{
  "n_layer": 10,
  "d_model": 320,
  "n_head": 5,
  "n_kv_head": 5,
  "head_dim": 32,
  "d_mlp": 1280,
  "vocab_size": 8192,
  "activation": "squared_relu",
  "norm": "layernorm",
  "norm_place": "pre",
  "norm_eps": 1e-05,
  "positions": "rope",
  "rope_base": 1020.0,
  "rope_fraction": 0.25,
  "qk_norm": true,
  "attn_scale": 0.323,
  "bias": "none",
  "tie_embeddings": false,
  "parallel_block": false,
  "extras": ["local attention windows", "shifted keys", "gated attention", "normalized values", "value embeddings", "hashed n-gram embeddings", "a smear gate", "an embedding shortcut", "skips across layers"],
  "init": "normal",
  "init_std_qkv": 0.0373,
  "init_std_o": 0.0,
  "init_std_up": 0.0373,
  "init_std_down": 0.0,
  "optimizer": "muon_variant",
  "lr": 0.00877,
  "lr_mult_up": 0.914,
  "beta1": 0.95,
  "lr_head": 0.00405,
  "warmup_steps": 0,
  "schedule": "wsd",
  "decay_fraction": 0.791,
  "decay_shape": "linear",
  "final_lr_fraction": 0.1,
  "batch_tokens": [16384, 32768, 49152],
  "seq_len": 256,
  "doc_mask": true,
  "train_tokens": 213100000,
  "steps": 6611,
  "dataset": "wikipedia_en"
}
Each number is 50 + 12 x the weight over its row's rms, rounded and kept within 0 to 99. Layers, rows and columns count from 0. The size before them is the row's rms in percent of the matrix's.

# layer 5 MLP up, 1280x320, rms 0.136, rows 692-746, columns 256-319
098:48 52 47 59 67 43 47 39 29 51 63 69 56 43 60 50 51 45 25 51 35 57 54 51 39 24 70 54 46 44 56 63 46 53 61 24 37 60 31 48 62 45 43 45 54 57 45 70 60 41 35 42 35 60 46 70 44 55 39 46 43 26 62 46
105:54 72 44 41 46 54 44 49 33 66 47 44 35 10 40 42 61 41 33 32 34 53 49 28 54 71 48 34 57 62 51 34 49 72 42 62 51 50 59 48 50 37 42 49 48 64 46 71 38 56 51 33 51 44 49 55 62 33 53 63 75 33 51 37
107:64 70 61 45 27 32 50 39 44 54 37 44 75 51 62 69 41 63 42 62 75 41 58 51 42 61 43 63 66 60 61 35 36 36 63 46 50 51 59 46 44 35 38 66 36 40 63 56 53 54 44 63 43 42 36 52 51 50 44 56 58 44 44 44
100:44 59 50 62 17 34 40 70 47 35 49 60 64 43 46 66 41 44 52 36 71 67 48 41 65 38 49 45 46 63 40 68 49 51 41 44 64 19 53 53 57 70 49 41 66 55 61 40 52 60 41 34 31 56 48 44 47 67 79 53 49 58 43 59
105:47 59 64 39 63 42 70 52 47 35 54 44 59 48 56 41 39 49 66 55 57 54 52 43 28 43 35 59 55 52 67 42 82 46 57 48 63 57 47 46 51 18 56 56 29 36 45 60 48 64 42 44 28 39 51 52 68 61 51 49 45 45 71 69
083:50 55 52 57 64 61 69 72 53 45 53 54 48 42 40 36 46 54 50 43 47 54 46 41 35 43 56 47 56 54 57 33 47 47 49 44 58 30 48 47 52 28 54 47 45 53 38 56 57 40 48 41 35 37 44 47 54 53 51 44 75 46 52 77
084:66 57 68 44 49 45 60 51 56 49 53 55 41 58 54 57 19 55 57 46 46 52 60 45 35 62 47 46 40 46 42 62 50 56 27 62 48 51 50 39 67 49 53 57 41 40 51 50 43 74 45 45 56 53 44 45 49 45 68 34 51 40 16 41
075:43 49 37 48 51 25 52 68 16 38 47 45 40 59 43 48 60 61 62 43 49 55 50 45 40 47 65 50 39 50 58 41 46 50 56 40 55 35 42 76 33 45 56 62 62 70 47 37 54 46 61 54 59 55 50 62 40 31 58 46 50 63 24 49
099:56 53 47 35 54 69 40 35 47 58 61 47 71 40 41 44 50 31 66 57 64 62 35 59 36 36 36 39 58 67 59 63 60 55 61 65 41 71 35 29 72 50 65 38 27 36 47 48 69 55 67 52 66 62 50 53 49 45 60 51 44 48 40 35
096:63 41 62 67 54 63 37 76 42 29 41 54 50 49 64 51 38 63 55 46 53 34 51 52 64 59 66 29 44 33 50 47 54 45 57 44 39 56 55 49 47 37 35 47 39 40 57 50 50 43 66 53 35 51 33 63 32 54 47 41 72 33 51 42
102:65 43 24 48 64 54 38 51 45 44 52 54 60 40 50 69 51 63 42 43 50 42 41 60 55 57 36 64 51 38 40 58 62 60 42 68 59 43 35 57 42 55 39 52 71 34 51 59 38 60 48 41 47 49 54 50 58 45 60 18 36 53 48 47
097:23 30 57 42 25 49 55 38 37 61 52 48 49 74 46 61 68 63 56 59 53 51 63 33 42 61 73 53 45 65 37 38 48 53 43 42 57 21 43 63 46 48 55 73 32 29 42 51 62 55 56 52 51 65 32 45 58 58 39 52 44 51 41 59
095:57 55 12 52 50 55 76 60 49 47 61 60 52 41 58 59 58 39 53 61 52 54 36 44 49 59 53 46 56 55 39 47 38 54 39 60 84 41 41 20 61 73 51 59 58 37 39 45 38 62 48 54 55 63 53 41 48 67 46 38 58 53 49 51
097:45 65 74 52 56 65 70 57 44 65 20 62 71 72 59 60 63 48 60 38 73 48 48 54 59 43 28 54 59 59 44 63 32 45 58 62 46 48 47 39 53 42 61 35 54 56 48 48 57 24 48 57 63 59 55 42 41 42 43 29 58 52 51 46
095:66 35 42 55 38 47 37 54 48 41 49 60 34 48 65 62 47 53 81 32 53 39 48 53 65 58 66 69 55 55 45 34 39 39 45 42 41 66 47 55 47 43 75 51 70 57 32 48 33 49 62 48 59 58 46 76 50 52 61 48 54 45 59 37
100:63 64 41 54 29 64 57 54 61 37 75 37 38 52 44 52 51 49 40 42 70 40 85 61 47 47 32 51 42 56 34 65 40 56 30 66 50 58 42 55 55 47 52 47 42 44 72 63 42 68 55 33 35 45 33 37 75 66 51 66 29 71 53 55
104:60 48 56 43 52 31 45 53 45 55 33 43 66 61 49 44 69 60 53 43 60 33 30 60 42 38 36 62 42 69 64 55 41 37 53 44 58 66 39 42 37 33 33 63 67 28 49 38 55 50 54 49 46 52 44 50 67 62 58 36 35 58 57 45
097:54 23 48 21 54 36 62 61 53 43 48 63 40 70 43 43 57 64 30 60 40 31 44 65 37 59 52 52 29 51 37 65 31 43 58 49 61 39 41 54 53 49 70 64 73 51 68 68 40 48 25 46 66 56 49 53 53 42 55 33 63 53 60 59
097:49 31 42 52 45 70 48 48 49 44 61 74 45 55 47 62 47 65 50 35 59 47 45 48 39 54 59 53 50 39 55 40 19 49 46 73 44 45 68 67 33 43 41 50 67 64 36 59 46 48 50 43 64 57 54 47 50 64 70 18 58 46 46 45
115:56 29 56 54 38 61 51 33 53 56 35 49 36 71 54 46 54 46 47 44 51 53 46 39 51 29 52 58 63 42 55 34 41 37 53 56 60 43 48 64 34 53 57 69 51 62 46 71 34 41 44 47 55 35 47 60 52 57 50 40 65 43 55 45
099:50 41 47 52 46 37 69 55 63 54 56 40 54 58 31 41 60 50 41 48 60 52 23 40 56 27 78 49 55 57 34 69 41 42 70 49 15 54 67 31 75 31 36 71 37 40 25 64 44 48 43 33 37 48 40 74 71 38 58 44 49 40 28 29
078:46 60 60 61 45 51 39 63 55 59 38 57 52 59 23 61 44 45 84 52 47 51 61 49 52 65 65 60 47 42 50 56 61 40 60 57 43 74 49 48 65 50 33 35 44 48 61 45 52 59 70 61 47 38 40 55 43 36 67 69 52 70 44 36
102:33 24 48 39 44 61 33 61 45 31 61 68 45 55 23 58 50 50 33 60 70 39 49 61 53 59 43 51 62 46 48 53 66 72 43 55 59 37 10 63 41 49 35 54 37 37 56 37 59 41 53 24 48 55 51 36 46 55 63 35 67 43 61 61
101:54 49 55 45 48 45 56 47 62 45 38 57 50 54 39 56 70 61 39 53 41 47 40 41 40 46 74 51 60 79 15 32 57 53 58 49 57 58 53 55 55 64 59 61 61 25 41 32 47 55 53 70 55 50 37 42 46 59 48 53 66 24 50 36
105:47 44 42 46 47 27 57 45 55 60 56 63 34 68 36 77 53 54 60 46 46 20 82 30 63 24 57 55 60 54 41 39 45 48 50 76 72 38 77 29 73 58 39 31 55 44 75 40 57 70 46 57 59 43 50 56 24 42 47 67 48 69 45 59
099:42 57 56 45 35 58 29 69 48 49 63 35 65 51 27 54 29 36 40 46 43 52 51 35 50 53 56 42 41 47 59 24 52 45 53 54 40 54 35 32 50 45 57 73 55 46 81 41 41 65 68 34 61 54 43 42 57 54 39 83 62 63 57 43
091:61 35 71 45 35 60 62 55 57 27 64 46 39 42 54 64 37 51 77 42 47 66 56 70 50 65 41 62 57 26 49 37 54 56 67 32 37 35 39 49 68 61 61 35 55 23 70 44 37 44 60 57 63 55 67 57 52 50 50 68 52 59 40 54
097:30 38 66 45 44 37 49 56 33 82 37 41 70 60 30 52 52 62 57 52 64 50 44 52 43 45 51 60 35 58 44 54 28 59 55 35 47 44 50 52 45 47 52 46 61 38 37 40 63 73 65 46 56 55 34 67 44 45 53 48 34 47 39 58
099:55 48 39 28 79 40 33 40 24 80 45 64 63 41 48 79 36 42 66 61 62 52 66 51 48 52 51 56 62 40 37 46 39 49 46 74 72 52 40 64 55 60 50 53 52 34 58 49 51 46 62 57 40 49 42 75 54 52 59 55 34 66 24 63
106:45 41 30 63 45 52 52 57 61 35 63 56 44 62 40 37 53 62 43 32 60 54 38 36 31 60 65 62 62 52 63 40 47 58 37 72 50 46 46 48 48 75 36 53 36 64 46 48 46 47 51 67 56 63 50 42 65 41 55 47 41 37 48 53
096:63 67 63 69 66 68 42 55 66 53 46 47 44 64 48 55 59 65 55 65 39 42 30 40 41 53 60 48 36 33 44 40 53 25 51 47 47 50 50 40 50 37 55 58 61 58 30 44 42 52 59 59 57 45 51 51 46 48 42 38 88 35 40 45
085:49 46 48 34 63 53 20 67 46 49 48 37 50 62 48 63 53 61 56 19 54 53 47 69 57 48 67 52 65 33 37 35 41 49 65 80 30 43 46 55 32 71 39 52 63 78 54 49 48 51 40 34 65 51 47 47 50 32 47 32 50 48 54 48
108:39 51 39 48 43 42 55 27 43 48 55 59 61 51 48 69 49 58 56 53 37 42 55 50 49 41 57 55 75 41 83 57 48 56 39 64 57 65 42 53 49 29 30 61 57 38 47 41 57 48 57 61 75 50 35 49 50 51 38 43 43 56 24 54
082:59 53 37 39 63 46 70 38 54 53 36 46 50 54 31 54 56 36 63 72 51 58 37 48 24 62 56 71 47 50 44 66 46 51 44 31 48 62 49 23 46 35 47 20 39 51 49 66 41 54 36 46 34 47 52 49 40 52 32 54 56 57 42 47
105:45 76 60 60 55 38 39 52 42 37 42 42 13 55 62 33 49 55 37 55 51 30 64 35 43 46 32 48 33 47 33 83 56 56 57 66 59 47 34 31 57 42 40 70 40 79 57 53 29 35 35 57 55 61 66 52 55 45 43 49 43 61 53 40
106:49 23 36 57 53 43 50 47 52 50 51 57 34 43 56 87 51 45 63 74 66 63 66 44 48 66 73 52 45 62 45 42 39 42 47 40 64 57 56 32 52 57 50 65 49 57 51 32 52 64 36 51 46 58 34 70 54 37 63 85 56 49 45 44
096:36 54 52 45 39 46 36 59 53 60 56 53 65 43 58 63 71 45 62 67 43 50 52 42 57 52 58 30 54 46 67 70 53 22 61 44 29 57 37 54 33 66 69 57 61 50 32 49 48 64 39 55 50 52 58 43 27 47 31 50 59 56 28 66
096:49 47 69 48 87 49 37 48 44 48 48 54 57 50 57 76 62 45 42 41 48 48 44 61 44 46 57 40 32 73 62 34 35 68 56 56 77 49 39 43 59 33 66 77 48 43 52 59 19 68 58 66 45 55 38 45 23 45 73 50 38 46 53 46
095:64 48 68 61 39 31 59 36 62 33 65 48 41 39 65 65 45 48 70 39 43 24 66 62 65 35 47 53 60 64 48 52 44 38 65 52 51 30 47 38 40 57 53 54 60 53 43 43 45 62 45 70 58 45 49 41 48 59 70 27 51 59 54 33
064:57 55 61 35 27 48 51 54 58 33 74 47 48 54 32 59 33 54 36 77 62 60 55 59 49 66 58 31 56 48 49 45 62 53 40 49 36 42 59 52 46 60 44 42 19 51 49 44 66 56 52 30 42 52 56 54 54 49 50 47 50 49 38 74
095:37 54 49 51 44 51 58 64 91 57 37 51 47 59 39 62 44 50 51 58 47 47 32 44 52 57 52 36 22 61 31 40 46 54 63 55 69 40 53 53 42 47 40 52 61 40 68 52 50 66 46 37 36 37 43 39 59 57 42 38 45 58 46 60
104:59 59 43 50 57 68 46 57 66 47 31 42 56 64 21 33 54 38 45 40 39 72 30 51 38 45 32 47 39 49 52 49 46 86 52 39 32 65 33 55 53 54 33 55 76 48 59 83 54 48 66 66 61 36 42 66 39 48 43 57 43 31 26 52
107:47 37 67 57 59 59 57 40 47 71 69 54 36 55 30 36 79 52 64 64 46 40 73 39 47 60 54 43 65 57 32 55 59 54 43 55 71 38 46 61 42 48 56 49 47 50 53 44 51 46 38 56 63 78 46 52 53 60 46 64 55 38 42 47
095:58 35 39 43 54 56 45 50 36 46 54 49 51 47 64 76 61 53 30 48 68 53 44 74 45 55 52 60 59 42 46 45 25 62 62 57 29 53 53 38 43 52 58 52 50 63 52 55 53 52 42 37 46 41 52 51 76 50 62 38 41 50 74 43
099:53 65 38 70 33 61 36 41 61 55 49 51 39 49 57 70 39 63 48 49 48 36 42 49 49 52 44 55 45 52 41 40 53 52 47 25 49 52 43 60 51 52 40 29 49 66 37 57 52 34 40 45 58 38 48 18 39 54 35 44 69 41 54 75
105:64 47 50 63 53 40 61 47 78 60 50 48 76 68 63 53 38 34 52 44 38 39 32 66 53 55 46 40 51 39 48 62 58 51 54 62 65 48 51 62 37 41 54 50 48 33 62 61 43 48 53 53 43 57 44 63 68 30 61 55 41 66 33 56
102:48 55 46 49 49 47 31 42 47 62 35 51 61 57 49 59 37 56 40 61 51 51 59 60 34 42 44 54 55 46 50 51 41 49 71 51 53 20 44 70 38 75 68 34 38 63 43 39 59 56 56 56 68 72 73 47 41 70 53 43 28 54 34 68
096:67 56 54 29 68 50 32 75 51 70 31 59 59 55 39 37 50 47 47 53 40 61 36 30 68 58 45 67 37 73 49 49 41 39 74 52 43 53 49 48 77 48 68 34 43 57 40 58 58 58 24 24 50 39 45 36 49 59 54 44 57 57 59 30
102:35 47 74 41 40 68 59 81 53 44 43 54 43 39 56 36 55 56 63 37 43 50 47 56 31 64 07 42 62 49 37 58 57 54 48 40 58 33 47 58 36 36 33 41 73 43 68 65 36 36 35 52 68 64 48 52 47 34 33 45 50 43 57 42
076:54 58 59 59 38 35 40 63 40 46 40 47 66 65 38 36 45 39 56 43 53 55 61 60 23 47 59 74 75 50 54 58 64 51 48 27 56 66 47 36 64 61 70 40 54 49 50 38 46 66 71 47 39 25 41 53 52 38 44 48 35 44 40 36
086:39 41 49 56 34 50 59 46 29 35 56 50 49 47 49 54 52 53 60 63 47 67 67 75 34 70 66 29 56 37 54 77 39 52 52 53 41 64 36 56 50 57 38 19 49 54 50 50 50 49 49 49 69 51 23 57 43 35 51 43 87 41 51 40
095:72 56 54 44 50 57 33 48 31 53 72 41 53 60 47 48 56 58 52 50 44 46 52 48 59 44 60 59 55 47 60 53 67 41 45 47 45 45 28 29 85 61 27 67 28 59 55 65 37 51 61 69 54 57 59 49 51 40 61 46 45 35 57 51
099:52 59 58 46 57 43 54 42 54 38 50 56 68 69 62 54 55 36 46 41 55 58 43 66 38 54 46 57 61 65 71 61 69 41 65 70 43 56 49 46 40 46 69 39 44 65 36 37 47 54 59 34 33 73 41 42 45 58 49 32 49 18 32 54
099:48 56 54 36 22 54 47 38 62 39 65 30 47 43 51 50 44 75 66 21 46 22 45 47 30 53 66 61 30 48 62 54 49 34 73 62 53 65 51 61 45 56 52 50 66 35 65 64 49 46 56 61 41 60 41 55 26 53 48 57 57 54 49 36
098:48 42 58 51 27 58 26 51 51 44 58 84 42 80 58 48 37 37 52 66 48 73 43 43 49 62 42 68 56 54 24 40 29 44 52 50 42 80 62 73 63 63 56 49 76 43 48 50 53 56 41 52 47 55 62 41 46 34 76 38 42 44 54 39
# layer 5 MLP down (transposed), 1280x320, rms 0.071, rows 692-745, columns 256-319
091:37 52 47 67 81 61 39 24 45 48 44 55 75 60 54 50 47 58 62 45 46 50 34 73 55 58 61 55 43 50 60 55 36 56 53 31 50 37 40 48 52 31 58 52 75 34 49 50 65 71 50 54 56 47 47 39 63 52 47 56 35 57 42 66
114:62 42 65 44 29 45 49 48 49 36 57 42 62 45 73 45 50 50 46 52 53 48 52 53 56 33 55 59 70 50 50 49 53 52 45 53 59 49 63 55 55 49 84 57 35 59 51 80 53 37 38 38 58 52 34 53 71 54 27 31 48 56 47 52
099:46 66 50 23 33 26 53 55 58 51 29 29 46 43 55 41 51 44 41 49 65 63 34 40 37 53 55 42 51 63 40 42 46 65 22 41 32 51 76 52 64 35 35 62 30 42 49 79 55 55 41 33 39 60 36 52 57 46 38 55 43 48 61 52
096:30 44 43 52 56 50 67 36 80 44 55 45 46 47 56 45 50 77 65 49 63 61 62 49 68 38 42 17 45 54 43 53 56 39 41 41 27 43 60 60 59 47 44 41 32 44 62 50 66 48 53 70 50 38 50 51 56 41 44 20 37 58 48 37
101:67 65 33 49 55 53 58 45 62 61 34 69 48 53 56 52 48 44 35 53 74 30 52 31 71 51 47 32 41 58 45 24 65 57 32 48 28 37 34 56 55 48 61 38 56 58 50 35 44 66 49 40 35 41 47 64 36 37 54 48 63 42 39 42
121:61 38 48 51 61 48 32 67 52 40 52 27 51 42 44 62 58 38 52 48 53 27 54 47 61 30 46 34 40 50 46 54 36 66 53 52 61 45 56 53 64 40 39 51 22 50 48 12 46 49 52 72 68 50 42 61 57 32 42 43 29 37 44 42
094:49 68 56 45 52 52 73 56 77 48 71 41 45 51 72 48 32 34 62 46 61 64 50 48 54 54 42 50 33 52 43 57 49 39 48 54 47 63 63 69 82 55 41 60 67 75 61 36 54 59 84 32 59 50 41 48 59 39 54 58 31 49 35 54
111:42 30 51 65 60 57 40 37 23 36 45 61 53 54 63 61 30 55 60 55 47 62 55 58 73 39 43 68 31 36 17 38 58 36 62 55 46 46 76 24 55 51 52 59 72 59 38 60 72 48 66 61 51 48 64 38 47 72 39 63 41 44 72 40
084:54 62 41 45 69 40 56 59 45 75 44 65 40 31 60 40 48 32 70 58 33 39 52 50 52 38 56 51 41 32 64 45 42 28 46 54 44 17 48 45 66 78 65 52 56 76 78 49 45 40 61 54 48 51 52 21 49 49 58 45 46 60 47 55
139:50 33 52 61 66 46 37 62 53 50 52 62 63 56 65 39 29 45 58 47 51 63 58 45 49 55 75 31 46 37 64 74 59 59 50 35 51 58 76 38 32 53 52 43 33 40 57 34 53 59 48 43 51 59 22 64 60 72 40 42 51 50 33 49
098:41 55 41 31 47 50 51 53 40 34 46 43 54 31 47 54 46 50 46 57 52 43 39 66 48 51 51 35 43 57 53 43 69 54 52 32 53 46 45 41 39 50 71 34 53 54 61 36 35 44 54 49 73 73 39 49 59 10 58 63 38 52 39 55
105:53 40 48 49 43 52 47 40 66 40 45 48 39 54 67 39 61 65 47 58 49 41 43 45 48 36 54 20 57 39 44 68 37 68 56 50 57 48 45 56 51 59 50 36 60 59 56 43 41 56 60 46 39 65 53 40 49 46 47 59 29 40 46 58
078:64 62 68 53 37 42 28 45 53 46 62 41 48 33 56 63 28 42 40 56 62 27 65 71 40 44 46 51 50 81 45 53 67 48 39 42 54 70 46 43 49 70 46 48 53 63 54 67 37 22 47 67 35 54 78 43 61 57 52 38 71 30 56 71
090:43 47 39 35 70 42 69 59 37 38 45 52 52 57 30 58 59 74 44 48 65 20 65 67 59 47 34 36 40 66 44 84 50 68 33 35 64 55 65 56 50 45 30 47 60 40 43 58 66 62 43 51 65 43 50 47 65 61 49 45 58 43 70 55
086:56 46 47 52 48 48 81 70 57 43 63 51 35 65 57 35 37 43 45 49 37 39 55 69 61 41 38 81 41 61 58 50 58 57 47 52 54 37 54 44 56 57 60 38 54 29 48 42 52 51 50 37 48 44 42 25 56 35 67 36 31 53 44 74
091:41 51 31 54 32 50 49 64 31 26 30 39 55 50 51 58 48 53 46 54 53 67 69 30 38 49 40 49 38 66 57 32 68 40 58 51 59 44 71 64 67 53 53 56 49 49 48 45 60 29 44 21 50 55 45 59 67 58 31 59 49 42 64 51
085:42 51 47 30 54 62 51 68 60 59 60 46 48 67 56 42 65 34 52 59 68 33 45 56 25 50 60 62 43 43 49 43 35 44 53 56 47 56 64 39 67 32 51 54 58 34 44 28 58 54 50 39 67 50 59 43 59 57 42 60 51 65 34 45
076:51 42 39 52 53 50 68 57 52 52 48 39 60 47 40 52 32 42 46 50 41 30 47 46 68 59 44 52 29 52 48 57 64 49 77 43 52 48 34 41 49 57 55 50 41 33 44 24 37 50 42 65 36 54 72 25 46 45 50 39 54 69 68 63
091:48 57 50 47 43 78 53 54 55 58 77 47 33 38 64 39 73 44 58 51 46 40 58 45 49 53 51 42 62 38 57 66 31 75 66 55 48 71 49 60 31 32 70 62 31 63 42 60 40 31 23 51 57 53 59 57 58 71 41 51 32 50 50 49
074:30 55 38 32 40 49 55 52 36 63 41 43 46 48 38 57 44 31 59 39 54 33 39 70 36 67 57 35 43 63 46 73 34 63 58 53 59 85 65 32 41 44 64 37 47 19 45 36 48 82 72 56 42 51 57 57 44 54 83 51 51 82 58 57
101:44 46 56 66 44 52 48 34 70 51 65 32 52 41 48 75 63 45 61 41 55 71 44 13 39 49 43 53 56 36 26 62 39 54 39 56 06 54 44 57 52 31 55 52 45 68 26 57 43 29 65 55 65 52 47 43 63 68 33 47 56 52 56 50
100:59 39 63 49 46 42 54 31 51 70 52 51 42 81 56 63 54 57 55 41 65 60 53 59 55 34 31 57 63 39 28 61 51 42 36 51 65 42 49 66 44 47 59 47 69 50 47 30 66 56 56 39 61 43 57 48 91 29 46 53 56 43 58 42
099:53 25 63 22 54 64 50 43 45 40 45 56 76 51 67 55 30 57 47 48 39 50 67 37 52 32 49 50 40 49 47 44 55 38 38 45 61 50 47 25 49 41 56 48 55 42 55 52 64 65 56 80 42 36 58 39 50 67 58 49 52 48 54 43
085:38 55 44 48 69 75 68 43 51 63 64 58 50 40 52 52 39 53 48 60 48 67 60 55 58 28 64 35 72 71 41 54 53 43 29 58 50 59 46 60 50 41 67 27 43 48 61 64 53 52 49 38 52 54 52 51 61 56 48 39 34 35 53 29
112:36 47 56 47 46 48 71 41 46 60 63 56 44 53 49 58 38 54 64 44 62 35 82 44 40 45 51 49 17 54 27 60 52 51 53 63 44 32 41 32 69 55 59 19 58 51 41 67 54 40 69 53 54 39 45 53 27 42 31 57 44 46 41 49
097:52 68 66 40 65 42 52 58 29 38 58 55 52 59 71 73 31 48 52 57 51 50 45 37 54 63 69 49 51 45 30 33 46 53 53 79 47 59 59 64 74 49 37 50 36 70 60 47 54 48 61 46 38 45 55 47 70 68 75 56 57 57 45 64
105:44 46 55 32 35 32 71 31 71 72 43 48 36 46 47 52 57 42 32 52 33 46 48 37 52 38 59 65 51 54 36 37 36 71 43 47 57 47 59 30 73 50 51 35 66 59 55 41 41 45 40 51 52 46 47 62 62 29 40 52 82 53 48 53
085:39 33 50 49 55 68 65 41 57 44 56 45 49 63 53 45 72 66 64 75 52 39 64 71 36 52 35 58 56 51 55 43 42 31 45 44 54 57 49 48 65 41 30 55 61 43 43 32 45 59 50 39 40 38 63 30 63 56 50 60 55 44 43 54
096:37 45 45 42 62 55 49 56 49 37 53 53 74 39 38 52 43 49 46 63 46 39 73 74 32 48 35 60 62 54 58 58 46 60 69 63 41 28 50 55 51 59 43 41 60 63 51 45 35 67 64 41 49 56 55 44 69 59 43 38 56 34 37 40
112:38 48 37 58 46 35 35 67 61 61 42 62 49 44 47 37 54 57 46 36 62 59 41 48 52 54 48 59 77 45 48 52 60 62 61 29 79 43 45 34 45 63 50 44 27 56 53 42 48 65 62 62 61 52 49 52 43 45 60 37 41 61 35 41
106:51 66 48 52 48 38 49 55 44 53 67 50 51 49 39 54 47 56 48 52 49 47 58 36 52 42 56 55 67 39 30 62 71 56 18 54 49 56 62 62 44 49 39 51 29 47 42 55 64 56 52 57 50 49 28 59 54 55 15 24 59 75 54 46
092:65 63 44 31 52 61 53 43 60 44 49 54 40 56 33 60 58 46 64 58 48 61 62 52 49 41 62 48 33 55 58 67 45 50 51 50 57 51 34 33 53 60 45 48 57 48 62 56 40 59 70 46 75 49 36 43 64 38 61 38 45 55 57 31
099:64 66 48 30 57 49 44 17 65 58 52 36 54 63 57 56 48 43 40 38 57 65 49 49 36 63 51 63 44 48 77 71 39 54 69 40 52 36 58 66 61 49 69 62 83 29 40 63 33 52 51 60 49 53 50 47 50 71 28 73 60 32 65 36
102:56 59 36 48 59 52 59 71 58 55 70 57 53 70 55 71 53 56 50 35 39 49 58 54 73 63 31 44 49 58 66 48 52 54 55 59 37 43 54 58 39 51 30 47 60 56 19 34 47 53 53 43 50 61 42 54 70 75 29 58 53 36 68 51
094:34 43 36 35 59 59 45 47 66 45 41 49 45 57 61 51 42 57 50 71 51 47 50 68 42 36 77 38 42 58 43 40 27 45 46 91 58 55 47 81 62 46 32 37 49 45 30 56 44 36 52 39 28 55 49 54 70 45 44 39 56 76 64 36
078:51 55 53 38 52 49 32 65 76 57 44 47 48 40 68 47 61 52 63 64 45 67 71 62 53 66 54 36 46 59 41 38 47 47 65 21 42 58 60 43 58 55 63 44 37 66 47 35 17 53 69 46 57 49 65 57 45 81 42 47 39 52 61 09
076:50 49 43 68 49 42 57 56 31 60 51 36 66 41 47 44 37 40 43 64 35 43 40 51 54 56 39 57 57 65 60 41 56 43 36 36 45 90 42 61 41 38 56 66 54 55 50 66 47 27 57 55 47 57 43 65 37 33 46 49 35 58 40 51
136:27 46 68 42 64 43 48 58 44 47 83 50 55 58 53 42 59 36 65 50 71 54 66 65 53 57 42 71 47 59 73 29 72 54 50 35 46 84 46 58 48 80 37 54 67 58 37 43 41 32 37 52 37 55 25 41 46 53 61 54 64 61 44 30
121:44 57 49 77 48 52 58 49 67 47 57 52 71 46 39 74 49 52 38 42 39 40 50 61 42 51 57 19 62 44 75 49 38 75 49 43 40 51 52 47 45 63 47 54 55 39 32 36 62 50 60 42 69 52 43 33 42 48 65 47 37 49 65 56
126:40 62 52 55 49 70 50 54 50 74 63 54 28 76 55 51 41 52 45 33 56 32 52 50 40 42 70 56 36 52 63 67 64 80 46 71 53 51 49 64 70 71 43 48 69 44 43 39 56 63 61 41 58 40 60 39 69 42 34 50 47 58 50 55
096:48 60 53 59 74 61 61 42 35 51 62 57 50 47 43 50 58 68 42 69 48 44 49 43 52 34 73 54 46 54 72 53 37 49 34 54 41 42 61 48 57 66 63 59 58 59 50 50 57 46 52 37 04 55 64 11 53 41 59 70 30 41 61 64
091:56 70 49 30 51 56 48 59 33 62 56 47 49 57 40 33 56 57 53 80 32 64 64 26 53 40 68 61 48 61 44 33 69 31 27 35 59 43 57 50 41 49 69 50 42 42 48 45 68 58 47 33 58 67 50 69 72 63 54 55 37 37 52 64
103:67 28 47 32 52 47 33 59 46 47 42 43 64 61 66 33 54 54 46 43 37 35 36 60 57 71 32 73 78 18 50 49 70 71 49 46 55 52 39 58 53 42 37 52 59 50 77 55 64 52 41 24 56 78 52 52 46 48 53 57 52 69 48 48
099:62 43 63 41 49 51 53 57 41 50 65 57 31 53 52 43 53 66 54 65 60 40 74 54 53 67 33 38 45 43 44 32 25 45 47 53 50 41 51 71 49 38 45 63 41 52 55 65 56 47 32 49 23 29 58 47 57 57 47 46 52 27 39 65
077:35 50 47 41 56 54 44 46 55 58 38 51 50 52 68 53 30 35 40 32 42 49 48 58 76 30 43 34 55 56 36 65 52 57 48 39 31 21 48 51 45 52 44 43 46 55 38 52 55 32 37 25 71 31 51 51 42 42 34 60 68 60 41 37
087:61 52 68 35 50 34 55 31 65 33 59 38 50 66 41 60 36 43 51 56 44 25 48 73 62 69 44 30 38 56 18 58 27 65 31 51 31 36 54 40 53 41 63 52 49 58 59 63 42 39 41 55 53 67 58 50 69 55 51 41 52 41 72 45
060:61 66 62 66 40 48 45 26 47 57 56 45 63 37 31 48 43 59 50 52 44 55 52 43 44 58 55 57 40 66 42 55 63 70 64 41 58 51 45 29 50 27 61 46 39 53 46 68 30 37 53 41 70 32 43 45 53 57 57 50 35 41 46 60
102:64 53 51 55 47 43 45 41 67 76 54 71 54 78 62 69 48 46 55 54 66 64 52 50 39 47 30 57 59 50 44 65 41 32 45 46 58 26 49 44 63 52 28 43 53 53 76 44 41 42 38 42 55 47 27 46 60 45 62 60 31 39 64 61
085:56 55 59 48 47 48 46 78 38 30 32 57 59 55 40 33 57 37 51 55 40 60 35 51 61 61 46 59 32 50 50 39 52 59 64 58 84 64 48 46 50 61 43 62 66 35 48 46 34 59 39 45 67 54 39 38 49 29 33 62 63 56 64 43
124:37 50 54 51 37 39 43 56 67 68 59 46 39 99 61 49 58 53 42 40 55 44 48 66 71 59 57 31 42 36 47 61 60 39 38 54 44 64 39 62 47 25 70 55 55 51 48 52 49 51 32 58 54 49 33 36 42 51 52 62 46 40 62 47
106:62 66 57 49 76 24 55 42 67 40 42 60 60 49 81 58 65 48 47 59 39 35 41 52 53 21 51 46 52 55 62 65 48 51 74 49 50 36 43 48 66 54 53 50 52 46 62 49 49 39 37 45 62 51 59 64 53 45 59 51 45 34 47 55
083:49 65 59 52 50 62 50 68 43 52 43 47 46 59 35 55 62 29 56 30 57 40 53 40 40 49 48 50 59 55 47 61 50 31 57 58 54 36 53 70 63 52 53 48 50 48 52 59 29 56 34 45 65 15 75 47 88 56 18 46 51 70 42 28
079:59 37 29 59 55 70 45 36 40 62 43 46 56 39 54 51 43 44 40 33 45 44 42 43 58 18 42 57 35 54 50 44 55 65 46 68 62 52 56 75 50 38 56 53 48 59 48 42 34 31 51 36 41 61 46 43 58 55 58 44 44 35 74 52
114:56 45 37 80 43 31 42 38 43 44 45 35 41 52 45 58 55 57 32 53 35 37 48 34 59 36 62 45 34 62 45 34 51 30 56 78 60 66 27 52 53 46 63 42 59 53 47 69 48 47 62 45 54 47 78 49 56 47 22 64 31 37 58 34